config.toml
norm_eps = 1e-05
rope_base = 24200.0
extras = ["capped logits"]
init_std_up = 0.0457
init_std_down = 0.0
lr_mult_qkv = 0.5
train_tokens = 121900000
Each number is 128 + 24 x the weight over its row's rms, rounded and kept within 0 to 255. Layers, rows and columns count from 0. Numbers have three digits each. The size before them is the row's rms in percent of the matrix's.

# layer 4 MLP down (transposed), 512x192, rms 0.0875, rows 441-463, columns 0-95
087:126147130111134107117135107148144176118164116133110113159117093129129097112103115151144121094165122154119163114102138173146113074092132134121120150110137127118141122134099162102170116114115135098129115143132140129142160135145069115164129142122132142141166138119150120147120139100150102147
109:156145116101130156122109131114101139103131113131110149146137121080138146121058169119112179112101137101127130125154123120131135122182160127119115116110104148132171143094151088088142138144149103103101121110102154126159161125125124142104166121144140135068108183127107115102160121171108131128
092:113098122133132119170116147117121172181087121122139100108105114132120142148148052134116083110128139163157094131140142153122090146110161145101146121132113128089116163131073170113125114143166132098145101093107118132116124104113156095133147141153122154192127098159109115088155144127141126104
105:106153134130155126182147144091076132112174131110127138143162091128128131137120141144118166084150125089142152131128161164114106128155115155096100106122114145119108104132121124146100096132114112102196131090110113147103125126129098142162138148123153096124128117123158114138126093108118124161
103:132127136103131111125080115133147125121160151142111108121130146150067105091171119132142117106124126135104115151150163091138089190089095116135109175109112110140128111127180104160122169143139132112111117118146076115096113149143124180114105140114119161146100139100122119186118099113142109119
101:143096166127141151151126108150126150110118126128119151210107134142127083095131132049148141128101138084118124133133103055170137134106115109170141123084123133119134113122155086177126119131129098157112138148099143108149122144131122105100133114148135133114135081136105135134085159101103138115
116:123110161157105137138167142126125125149134152163133147118145180149128136119123146189109152152102155076118116119077163080111144168147113102122111147132177115155069125098105147166110124126081110112098101147163102130125104139098130166113120163120112127142117123081148128166137113074159169129
099:145138093171098106112152149123103151098127099124132170126131096164130128146123152128097162153094147111139069138110121058143113180117144123106140127198111149070109138149074125113110124140157162110128126126111126099137130144127133136102155138137119129108082119134154148132154093124121150132
100:126114109150115116103099079129111152144133149163164122134115125085111098141122137133156068164129119076137151082141157191131171136143095089140119106108141115083150151130145136126139102108130114142092139142137110151106124114169081114159162124181164148101104115181093095122099167103113118138
102:121138157150105137121090078153116127131144112139118117117102126109111120119111072141117123124128117137151119116178124148121149094131111110140123118086127112143128153128141126100109136128156168209133194133123166141133115116139149156134134121131195131090102121118068115122147103194124138118
099:115093103107145160077116131123150154133114109148094165126139137149127128082108141117105100162106139112124117122112110146141133103106195145115101127099147145168144126092128155116131145116129153146124182170141125160140097097180124116148123162111099156109097108116150118098143157101137132125
114:120163100122140100094106132098156119131135149124095108098105112201175123120126123127126121123170085133121160115092157142135096117164099101091123125135095087120135113104170112155114140151127149144107121141090143128113093131127129123111092124113127141163079148163141149108160128105158127150
097:130118107145117154118110130164142143130128119142128099090135140133128108124133164150149125146141132130157131097114180129126139130159190085115133150129161139131097125093102111078153095089154126083134137177136156153146141106110133135168120129079129146122127125124106119182142094134111110074
119:113147108109109120085086129112097154111106127135116100143095135121115122118131132123145138130140102094130114136115138026124177085136153147141111131164122115125176148108127122173120109125135162187107096119147169131110112071095117108109143135127142137136109133167117141139113118136115136150
099:145109156139140142157092079140151103132142144102129184154106189119128100138158103159130125101121165125093137137136164085101111116124139139136107145117137108150156105130124157120129124077136109153167093115131146090123135162134156108122168151118138153088146090113114101136137157116124146091
106:136185122164135048064152093147120142124135128157121133168149128169086127133111138121121144132134110106121093115100176107151124136124146113109127124108150141171145159138143180145157105118128117131154113135119120102106129143126132158124145130080085168095106119183138192176119115141136097119
091:128108133110136123105115120149125141140099135080160154150114130153103127138134151120122142157100113098121120127109137066128124173124120177109160090128129154122108123127096137112114096077139086081232129131150136130178119107123142140160133109144147106139107136086127113103134135115141124100
097:135151163111120148100126158148098141141157133120136124128158151146086111136071109127163125140139142105123123167142152096129140126178166102073134094144132123117119118125125125117129136153156123149110151128116117156147202121083119106135126101098136144109103145122122149181135134095116126130
086:080159100095111140093120094122131123133090128104132118167144131116114107112178125129120135132142100158162136088119128247146159127107129129109150157116139142136150118136150154125133111079180153089112111136097138117150134111139095141162110121116180127103139136113113120130141106105115129158
092:162111174108165123138106091160134093155137136072126146116107103130106184138152067094137146140102135093110144116136140142112144111106165157122122134131115136151121130127103142095142136140123161108171162197116163120125128095104158100149148154142138155130132145101146084137123150132126135082
101:127133135129154114131153157165126090127122128111137148154121158102112076148149132129121142085133125149153097135150131056105105125091141127085115097155157095117162148166134114130137126162096119139179111186118160158128156138097127130111113142133103121154158113103113072119144091128106141154
104:108137092121132114113120116161143141085144114149132100141152143146163145125121121144088123105155166125120143097156142167135122126162147083114135141157116115124091114121085132141148119114164141155121145136149148138124129106106161158098117094102153127144109174095098179135094125114116110137
114:130169138180107125141137100131138135099126077129096155147106129159143146155148160141177115130107089188109085165125116135114111143128124178125186138107152143154151111096115119140091141096170077126106109136122146128115134124123118148104151141133150121065147127109123121118112126159160104136
# layer 4 MLP gate, 512x192, rms 0.097, rows 442-464, columns 0-95
106:134125162113123114112116133121107104152175133117114129112124113114082101133137132147067149145106141133144129122122109125088108099122169188124153139127165115136162083151103156110180128155136113111131147137114176103125097151087108153156172153147118146136136134147128115109109122140161120101
089:087117127148098144151112112140132140172068117080083123079119129152134097131137126084135088134114108149128122122108123104150158114113101135118099073115100152141168147131111121113096139113112151138116111149100179148126096108141130089120147177109111128134127137145141081132148119118107181159
105:128119116118137137139159109120097117100160119104174128103100107124103169148102156121101106118099107093153141156096147114101135153134107162139131104101110128115112129131101149123140116133131154108151144143144109103109114120110106187133149166126100108107125102126124137128147139145116162078
103:139106119140112120087127108112099120102161173116101112142153167160089076133147100158132111122113099120111138091136096118109127113064107134113091130148170126121158132104127167139169147134146107119119113153117141144140156088138129175144161132146131078130154132159148090130124132135164139141
100:126087143112133158114159120128102159095092132128128158110111176115155157076079163127163163117136164133131119145132138123153102101082141087138101133146145135130121085135148085161174116104131133152118098169121131076144174101150109142138132141169104136135131047104136102129130174117113144134
118:134167117154114150133112134128137104132157102108120122119100120096109135120115129143138148125102142131105124150141141100095104166127142164104162142146166142121152057112155154105107124156128134141159141123095099109105136150120114159139159144140103143110133138114100094117147188145101115096
098:173133160163129129114130137105129055150122138087109119144122137147105139117157098145115092159123147115143138117115155113148123133104104135141103096136114181117131113156092139114092142172155105114159066112147118164169120127152132116128087148127123126091111120155154119154138118121126154111
105:160133112128151130147149153145116109072121100118122130103106152147159118144127126152139097104159163098087130112140123126181063131131132150106150150151143174115112067113103170115133107162140119120148120121131080119145141099104115168107103101130127085127116162169160130127134130121123146100
101:160140099145145151083119174132149137141118134134155135133175126227150161164135138114107186124101112169144153141141089104104096122097153119132139109146138160144125124112120129157133163107114110120153102116142117087079086152112152158132128085140124141142109131120174118143111147082138088163
097:108110148141133130147163173090127167122136106145154120075159148134142143129138154144150126148115117147070124139117126121071177103108115147141145137131117132153137144100146145142120123101138088176113087127131136107148131084152131118135122135104114153119137132125104141118165156124150096113
117:113131124105146129112111090145136146188080129116135148133116186113159126119116138086118132123138135166111054106105103115124170100072135138135132099126125133135107102105108129127125079119120102119118085122174119084115104102110096162130126150177111121083149116151113110125120125090104168092
099:135107105140139139121141104131115129089119154113110127157168126080115153119166141149172160109145183093162155110140174089118163152121134151125119146133145110161112120112117150133150088120123138156101126166120124132131168124146101152120118137115128130062128119117120081167128110123145115106
150:096113120115094142100070105133111130078134128132119117141103171093116117125121128094175152119180115137143103120148125140145170107155136174163106098162129117090193160122156131157106122116129146189113115123118153120118107076079113127095115128136126120127094149184102156137160115131144099150
104:124096128115108127125127149103135145138135094131161148100120123141124139125136134097116120114095132113193125158088152105124110155105135087098134142134049113110078144126107125131123134167070133114122148121154100103133116086153147125117135174128067187101127088087131103102113158132151102067
103:116137157097157123158167084180106141167141146137073143101128153116102133155121151105106117168084119113099103141139101130101165109144157137101095120128149131115121123123084118136135101136112120112112154085157123115167104130096144129140098164093106151096095148138155157139126103123113124128
091:100132124103125148098116101142132114096135110109165133135113140103104128116141116112102119132121149120093152142109155112119138115125088126146117122133126125105091105144118153126152130153059130164098123164129138149138165140141160164104164104089092117141132105163124086150142161106159108107
089:156129090091084163170175092157104106097147130089149077114149176119154106127162140118148128140132184137135117090118179114126159113104165136097114157108120108134113102115130144118167156110150119116107126137131116133122157136150156198103115127142140126136143106097106120140117124127154125105
087:081078149129166112127135092133149094165133130157138159159119153150090150101105126136105143097096075109083067126112141116117129105131091140122105116122115134124119129143107123141140109132115159134102120100154146152133114131151097174136107138117109144191151154136123115112143143131100192137
087:149101135113143107129149111109170122115146101148158152111113110135156111121138147123092178101093152131099131169123122082123141123080148139133121117117148154124119096137125143092125167113208130141129071143183112102097124120117143121134121129115051139162115130120135136130127098194106087115
104:134138094124125124150098105132113147118129138102096152123141156154110119136143118086116136146125136096129105114130103100149108113108112120132131122120170155153133106113116131124136137114144113130108166105147104106100163148080158148118140087154120119159170127142165116158118186127136115136
101:119144155146145183093115131139155145130128116076158162128122109109130090080125151113096139102132110134144139135125088120124160164103119116125079114118110158096097141175116125119163107112138120151094071105143144130181136104175156074110143127116165145079103137101142113150130172132172122148
117:135091131094109113141104139126116121140089162157136099137125131157148070115078135113122141144124140082134147092094161117126170124116115126119117128139104100133127109175112141106094164143125149129138100088148147175145103126100147137134093158121138155162103060159156124113145139120139132159
099:151116150159143120120117140078128167133123106129141164140121161131116137156137144118119136134127157135118109133115120111153146147109096152141126132158137136133124122138157149136070127114162096135158108166131147096148128128135111096087135101123096159161149132130112149153139171142073126149
# layer 4 MLP up, 512x192, rms 0.0907, rows 442-463, columns 0-95
105:169116136130117114155127165161130174146131139144121115123143125124131101125170126156144129109089144101134139089155139121151141102148101090120140107155177147156116139128146124127112143126113114120168144145119120142128169173137096165107139129069137139090124134126123125157104098138110139137
085:105099137149135092151102162100125148116156141135174129149173160103167134147150126134112092122116139100118120081139166106135099157114140154114131142140118103102129143128135187102149142106157125118115150148100087093125146128102130201144145137168141077150128093119093133111147116089164079111
109:111136163119117125171145111060130191108178132157127126149138103134109152119161156112119131118164141127113131128157157122120141138129108107106125113148124186131135105142140128176121120142147124121178128119141113148142156068115103137110111131118154110139136121161135125124088111140079136194
111:152152133099137108141088124117116123129164149084099136131146127162148137069101109072149170142152076145146114157155128132115124135122149119150113177113080154104104126149126107120122133148133121134122133179099092128121071144125127114112109107165090119138119127136090114132155171128107115176
097:136122126130145116138082114107160112143144140146100104163124117115079102192144107109116132104097109097123108116121091115105145180146098143154119123086109138113159162110112123119087109115107119132096148119092131170115110153117180105111139119065116095090134165197152161120102099090135127132
124:158087173111153130126190143129133139135154142155123149151103120135149102135133129106122113109143156104145091107109147149185173089141088096140112125111113148112119178150119131148156110069112117130097106143169160150143114130115124087123091149100139129138140113136138139119127092102149136142
098:106128101117082109135169086142172147099125096139162118136153144082121082188127148100118167118088111128113122154116140119125140107131117138115122170123123157110149170037124097128155116109145156101094131123129125103116150159151122146134136104125135108147158156144091147106108105130149117119
105:134147096124128133124153143141118096085125109141083117122106110145107138131147121182171095105139160182150115155096118103122145149111108125111147137162124136135125132153131136136124143142130092112115121130140126107114140137138159123152139142096147122113150152094156125125125110083148101162
101:183113120144163151143115119142104137148136105122092111053150111141166109128127133144174096122140169119106128103128128180130167170163126085148105162119160127118120118170136150156097117097138127127144132163112121130125128150132136147124159116167133117105147131136138087161129115134143126133
103:116143165117137146090122132173130118139103103121143149119075143141145156126125130127101148157144141137136112126067120129135114124137142128087115126123107128113131132091140104149178103087114132096133128153125120121112089171104149103149088177150109129132152150108086166131168114116120102131
124:107153095114149185131143121131176117137147132140148127126132098148144152109120121151144121133121087156180175102142181148071132110153121106141135073080150128122178112140141145104138124131107128156107131149126133119113111161136152115083109151170155156095139163133178135123128165097147144135
095:163097111140129150108125116151124081124082162137099117128129133134163114148147116152123152149110166124140085086092120118090146079153213128071145154134111098092114094110117129147113084146130126105117134082148100127134127119129115112147118091124114141106153162158132111142126133113167086097
131:110114115143170102150201118120122115145143106116123153102134093156134106136155129136112115144085143122107125142125139152118112167102118096107137157085124151136078134134085121075127129165119121083164139130129112126165165200132156125155154143147130084123141121087131129134131128116098131129
100:116116121101153144144119128141101117181137148153128165100143087118104152153147096163135088155143160132096132154101124121117145131108125125139156096117163139160183134122148132144132092095188131173131087126136209116143115139090096102124176112137146145141145152110137090100151129135128145108
108:127141088138120109117177153138106102119142110163158121147146128135108070144110148114114138112174122128170106103130124120129125155154121130069091117152057111122142110148157125148106130120146142131176117142132160177098171152160115145108152157140125120166124139133081143118160125114138121137
086:134144102104170098068178140169120152138082143103118103148115179158111125119148137144098155132119116152122116103116130116148159116103125124070104106147161115098156140101107141163096147125125147134118119131196084100138146116141114113125121137124115170083100145138137162145110120105138109137
097:139128167156161151108119111159114136075110122119069150102127122113133119134123084121132110155128131145092115118116087143149130099097159109102138132151125134123134137138101157130147141165120146131097134104152153188122111130123152102133112149142126106140131150114120170175084137134144084135
084:115104102135139139122151111123114165103112103114084157106123112135133116114088150135157153106100085172150106117106112157119167082112146118128122157112144138127121156110089146118118103130144138135150124140153123157136109102126106117156133118109093149149155138117091091109110107179126156122
086:142127130096141167128132127119155111150143117140111134149110160124092113143130117140110151113174136116093101111132139121098124125091161137134106144083159140119108097140155147152120093098185101146142151191123109109144081133133165102125159141175156096149151183148142116131129109142131086116
102:159124164106170130104145125166167145127133121156159127135141100104127150102140157118121149123123118135088137165149132155153140128135158135148101130143101131124154148125165164119150159172142160130141125169107126140143093154126112124150123190107135084115125122118096104106137128139152170122
101:171149192180116174114103099109147158130167129071130122110119092123098112082123125144105174113138115122104152154141131116136135151057137117134103165145101147113129124161131135136160110109148129140092081123159104110168108116162116126123179143161151112081106156130177120146135155139164110152
116:141140105162121102103144111155137152161153098103129160132138115109122170141139104151149119103170106161119099172124140145159153125101143130121159112092195166154138166157150083141117156114080131121125122163108111140130137086141100072133146112162122110099114140110132150131151117175120148111